{
  "head_dim": 64,
  "d_mlp": 896,
  "vocab_size": 8192,
  "norm_place": "pre",
  "norm_eps": 1e-05,
  "rope_fraction": 1.0,
  "qk_norm": false,
  "attn_scale": 0.125,
  "tie_embeddings": false,
  "init_std_up": 0.0266,
  "beta1": 0.93,
  "warmup_steps": 200,
  "schedule": "wsd",
  "decay_fraction": 0.779
}
Each number is 200 + 40 x the weight over its row's rms, rounded and kept within 0 to 999. Layers, rows and columns count from 0. The size before them is the row's rms in percent of the matrix's.

# layer 7 MLP up, 896x448, rms 0.101, rows 853-895, columns 320-351
104,196,207,195,211,196,247,239,145,185,274,232,254,164,170,217,216,202,151,255,235,215,153,218,299,272,234,139,203,223,280,196,151
099,198,192,199,175,185,254,211,278,186,269,170,181,156,181,186,186,186,214,189,212,174,163,163,178,221,171,199,201,227,238,266,219
097,198,142,196,194,170,161,118,195,257,214,222,198,172,181,196,292,240,174,307,166,186,212,261,198,166,176,184,219,206,239,201,169
092,184,175,175,247,233,161,215,258,126,192,217,227,187,174,137,161,258,117,190,140,227,200,183,125,197,134,243,144,229,146,166,101
096,244,167,188,199,144,228,229,207,121,253,170,177,220,226,209,205,192,234,215,125,207,187,212,171,192,206,103,150,183,143,151,234
102,236,184,156,201,263,139,199,202,176,172,209,210,286,178,216,160,217,252,186,193,178,198,151,157,201,246,229,143,190,229,215,166
102,257,211,117,251,276,192,282,195,183,143,229,176,195,255,139,287,248,148,193,225,223,198,217,202,224,192,260,200,241,138,136,162
101,252,192,222,248,198,177,252,179,123,257,217,244,230,187,267,216,218,252,177,120,195,296,184,250,183,162,174,150,278,228,221,239
106,225,213,190,200,258,234,163,243,194,183,218,192,230,194,189,231,199,233,170,203,184,197,150,184,170,218,226,163,235,207,170,211
093,275,230,271,250,239,252,172,241,214,198,224,238,178,261,109,235,178,239,189,147,265,228,266,137,238,254,231,217,215,159,226,169
099,254,262,142,262,151,172,235,264,183,143,223,256,213,284,224,185,169,206,245,178,181,203,219,161,209,222,213,188,246,140,226,182
112,188,226,137,263,166,216,203,172,168,172,249,255,248,241,184,230,203,180,162,170,249,193,211,167,220,272,210,156,207,127,221,197
102,190,211,161,211,137,217,180,193,256,200,250,204,196,226,154,202,217,197,240,276,212,199,208,127,195,189,193,205,154,249,185,197
092,290,250,198,260,289,222,242,194,216,204,220,177,167,213,214,209,181,142,204,203,175,207,264,227,191,193,232,222,249,193,171,218
096,152,184,270,255,188,221,216,160,227,185,238,221,232,162,130,210,238,178,187,246,199,197,209,175,179,133,153,157,158,187,134,238
100,244,143,181,150,132,243,214,157,297,145,183,144,147,189,255,177,154,243,184,270,243,247,181,232,129,228,217,245,227,180,152,217
090,188,190,111,182,230,275,223,128,151,223,230,203,209,163,190,206,200,92,220,242,179,187,223,202,207,133,203,257,208,236,284,242
098,195,184,161,205,157,283,162,211,265,224,195,163,180,149,200,189,198,205,183,198,119,129,184,188,224,159,204,195,242,160,181,157
099,191,179,208,240,186,206,151,198,170,207,190,189,192,214,209,271,197,237,197,244,174,143,200,173,225,234,139,250,234,223,210,146
098,200,256,225,169,198,215,205,192,226,163,249,158,185,164,233,136,205,136,187,156,271,231,291,197,210,159,161,239,231,183,253,146
095,162,154,186,150,158,266,230,244,179,181,236,233,188,208,171,193,234,139,250,149,168,126,212,158,256,206,247,166,221,169,226,221
099,201,225,242,187,186,134,166,250,190,222,191,206,227,127,162,190,166,213,192,164,261,223,184,199,172,177,158,166,212,171,191,169
093,198,267,176,185,152,160,200,208,139,185,197,193,177,141,210,171,212,92,199,221,196,196,175,216,186,225,224,196,267,204,232,283
098,166,181,243,233,187,104,159,159,115,217,183,184,266,236,250,143,220,164,168,165,183,196,190,217,239,237,171,166,255,275,264,292
103,260,210,154,187,244,212,189,226,188,174,276,198,249,136,211,160,214,177,198,188,220,215,230,163,198,184,146,278,177,296,193,270
100,114,175,218,245,202,162,162,190,209,180,167,150,219,235,124,223,140,198,208,171,165,201,164,133,248,168,213,191,222,204,273,232
088,215,222,149,208,196,234,197,207,189,186,233,211,199,212,244,159,197,164,160,185,239,181,202,238,206,239,186,237,273,188,251,253
099,239,213,203,265,234,237,208,220,239,192,233,187,163,191,163,278,276,204,211,195,218,235,234,233,284,150,186,262,224,208,216,239
099,209,238,237,221,159,188,177,207,83,213,186,197,230,168,202,181,204,188,170,246,202,173,188,153,206,208,131,281,222,188,221,204
101,166,185,191,155,237,234,144,203,207,156,215,190,135,194,221,101,198,132,228,155,210,206,145,170,189,186,195,217,201,127,153,230
082,223,166,160,228,148,235,192,166,170,202,173,170,163,243,214,275,155,158,238,210,203,187,239,212,220,212,207,171,238,223,300,203
100,206,182,160,207,150,220,212,271,267,258,262,187,221,215,201,225,156,183,192,200,155,142,223,186,258,164,232,180,226,191,204,216
108,177,142,196,223,216,265,215,154,180,161,200,225,256,216,241,225,112,158,189,226,195,149,108,206,163,140,198,237,172,169,228,188
099,201,253,143,206,185,126,152,255,167,245,134,239,202,144,194,144,115,171,266,278,232,201,234,204,197,243,172,234,207,168,253,221
104,213,161,157,131,218,334,260,235,219,206,190,171,206,234,224,195,108,244,248,191,178,211,273,166,187,134,203,201,312,139,260,202
106,232,184,210,200,204,176,195,202,203,151,151,291,184,181,209,170,188,211,243,194,174,160,150,262,128,189,226,240,195,177,253,201
107,163,203,258,245,172,103,203,130,218,190,142,133,314,235,155,168,162,194,178,150,191,171,319,208,221,239,279,171,226,228,260,164
096,181,279,187,204,219,139,265,205,215,187,244,140,156,119,170,211,271,174,223,235,139,213,212,161,177,186,110,193,149,168,260,175
092,221,250,177,201,214,195,235,233,197,221,215,142,292,174,214,193,237,203,224,307,217,145,220,239,172,182,168,213,137,229,186,149
100,225,204,203,195,242,254,217,195,220,261,165,324,145,198,200,186,240,240,209,226,177,121,205,243,208,184,183,184,212,191,116,201
092,229,133,202,188,222,201,246,179,176,214,200,188,110,169,161,190,241,197,238,121,179,106,179,217,192,197,177,243,209,215,214,221
094,218,163,237,231,240,172,197,148,258,214,248,239,198,218,197,165,239,128,197,184,217,235,258,206,181,187,329,206,193,236,173,272
100,219,241,176,189,218,143,163,177,207,174,220,157,184,218,205,247,200,208,250,161,195,197,244,187,234,188,209,275,151,201,282,197
# layer 7 MLP down (transposed), 896x448, rms 0.0726, rows 853-895, columns 320-351
102,119,213,216,193,206,241,193,196,198,170,185,224,163,265,217,231,164,171,142,128,204,172,159,257,244,198,137,152,212,217,191,161
111,228,227,139,188,211,169,227,196,180,166,254,187,170,179,193,150,148,197,228,244,215,173,201,222,181,178,259,159,208,178,134,160
094,162,199,177,230,182,195,199,178,191,209,243,180,229,192,130,203,225,211,241,168,211,154,164,265,145,133,188,195,268,221,216,184
098,159,267,178,143,159,103,254,207,238,199,197,220,248,195,217,231,249,255,145,196,190,188,254,194,149,176,181,170,213,164,154,223
099,165,206,169,256,122,278,129,189,239,195,182,236,167,205,182,231,215,180,199,173,125,121,180,185,189,131,223,245,165,237,186,178
101,157,151,234,182,206,216,202,226,205,145,225,183,277,186,238,119,270,209,296,144,226,224,206,198,233,228,244,228,121,188,176,160
096,182,150,236,195,170,284,233,187,218,192,235,229,224,205,109,205,146,241,180,183,202,180,204,101,197,191,210,144,163,159,190,266
099,192,211,244,168,198,208,191,142,208,152,213,221,203,158,203,207,194,182,171,228,146,155,254,165,233,171,219,255,166,215,250,263
103,260,172,214,147,248,242,195,182,219,214,239,166,182,170,219,234,222,204,235,217,262,160,246,259,178,189,181,258,193,245,233,213
097,225,198,175,210,151,240,239,186,200,165,216,165,223,196,239,218,266,206,154,202,196,185,125,154,181,228,263,326,195,159,179,203
097,162,189,170,146,152,221,214,220,107,219,238,244,130,261,138,187,153,157,216,218,208,222,179,178,214,228,188,180,250,175,241,146
109,238,179,172,256,184,195,166,213,195,224,207,304,159,268,172,182,190,220,231,126,159,260,204,168,144,267,181,188,220,275,206,213
095,172,250,148,204,190,164,233,198,181,210,216,180,185,271,169,311,177,142,209,230,197,265,235,152,234,230,246,131,183,176,181,273
093,229,246,178,193,172,170,217,223,225,210,257,180,195,189,219,209,222,208,259,158,226,211,231,149,146,177,176,236,218,149,238,211
094,232,220,225,203,116,297,205,231,125,249,166,194,208,152,164,152,202,145,220,113,183,171,279,248,231,109,207,255,228,198,173,160
094,234,175,154,184,183,221,219,172,189,223,263,201,221,164,203,229,293,167,236,153,227,204,233,219,203,243,183,159,238,191,186,205
088,233,251,142,222,256,239,90,135,193,208,192,258,199,242,150,133,180,235,297,186,199,214,228,240,174,175,199,183,275,265,126,209
092,152,212,128,214,186,176,204,193,179,224,162,118,163,205,236,248,197,120,205,140,139,171,153,256,227,176,213,228,189,300,194,227
096,131,165,123,204,123,181,225,255,250,203,291,221,193,184,180,216,165,147,176,202,167,186,179,190,208,198,266,237,197,173,125,146
100,154,294,223,304,156,193,150,86,203,211,226,269,214,284,133,269,270,194,207,265,228,171,196,165,187,205,190,197,224,205,228,279
099,235,255,167,132,201,207,314,263,155,167,199,197,219,230,231,233,173,192,208,208,85,209,231,173,213,205,207,279,219,167,208,179
099,217,141,285,279,225,209,149,178,217,115,263,192,183,157,193,178,181,194,182,179,216,243,201,254,223,211,286,95,179,197,148,249
096,220,177,176,161,150,210,179,168,207,218,241,247,185,210,114,188,222,184,250,249,234,155,227,252,217,134,192,246,167,230,304,183
099,145,217,180,225,200,208,216,157,252,281,172,172,230,182,192,198,205,239,239,116,239,140,234,253,242,127,230,179,168,229,238,166
101,233,166,122,206,201,250,132,216,82,198,202,230,185,161,218,142,168,219,181,162,223,181,245,182,178,189,127,224,133,239,160,107
087,186,239,230,150,241,216,211,223,204,198,136,206,196,127,165,149,266,251,266,160,200,172,151,168,224,149,120,192,284,114,236,177
090,192,151,307,183,177,81,224,197,234,206,211,207,189,216,181,219,205,286,130,257,193,223,186,263,193,187,230,163,246,128,219,219
102,215,189,259,257,220,238,165,186,169,222,178,240,245,141,137,216,207,197,183,255,234,172,103,135,152,127,199,245,194,187,197,198
095,183,218,259,207,155,75,193,206,205,228,219,160,258,161,195,224,220,196,225,147,173,187,154,168,224,199,183,249,148,255,174,167
098,216,137,193,194,126,185,190,243,196,196,229,206,161,214,211,176,199,177,177,246,161,234,149,165,148,243,180,177,177,208,190,122
086,155,239,183,313,180,242,147,217,175,136,229,159,163,206,234,205,214,164,206,181,179,162,170,168,252,243,202,206,159,182,160,220
101,178,294,164,186,148,223,145,205,227,192,243,246,229,210,221,224,188,219,217,188,242,145,231,193,213,160,175,222,196,225,139,132
101,202,188,188,255,214,88,215,292,216,202,125,196,194,197,121,204,213,220,224,162,137,248,251,188,198,188,208,47,172,218,214,218
102,226,185,170,228,173,189,179,205,234,196,297,161,133,256,198,163,209,251,190,260,166,218,253,212,156,217,163,222,257,260,129,173
111,193,90,153,137,266,169,199,210,208,219,180,165,206,188,229,144,250,292,119,198,163,327,149,148,199,127,193,146,203,159,325,213
093,222,211,236,254,184,232,261,105,196,180,183,150,184,179,232,253,152,164,188,158,137,153,213,240,206,240,207,230,164,168,227,149
105,258,276,203,200,207,198,184,138,304,192,217,114,201,206,243,189,215,187,232,236,199,156,288,119,232,216,152,228,149,298,189,206
091,123,138,149,193,196,208,239,208,206,188,155,175,195,272,135,205,215,192,167,159,191,173,166,162,203,206,226,236,230,244,227,156
093,238,219,173,151,201,270,315,220,221,150,198,222,206,158,153,233,231,243,226,137,245,250,108,238,248,186,209,133,162,151,256,232
102,183,110,182,207,205,205,240,224,183,211,264,238,234,185,293,194,258,157,210,221,201,205,184,221,171,200,217,224,228,221,149,156
101,261,204,158,168,201,176,118,152,205,216,235,179,166,147,147,205,184,260,215,154,267,239,148,235,215,163,197,208,239,219,176,178
093,251,204,203,108,234,197,175,256,252,166,204,175,255,217,220,206,165,223,205,214,226,183,206,171,142,265,215,226,212,194,173,245
101,189,173,215,193,172,226,209,240,242,172,239,205,263,152,237,259,281,158,212,190,230,162,112,247,254,218,97,235,238,194,226,170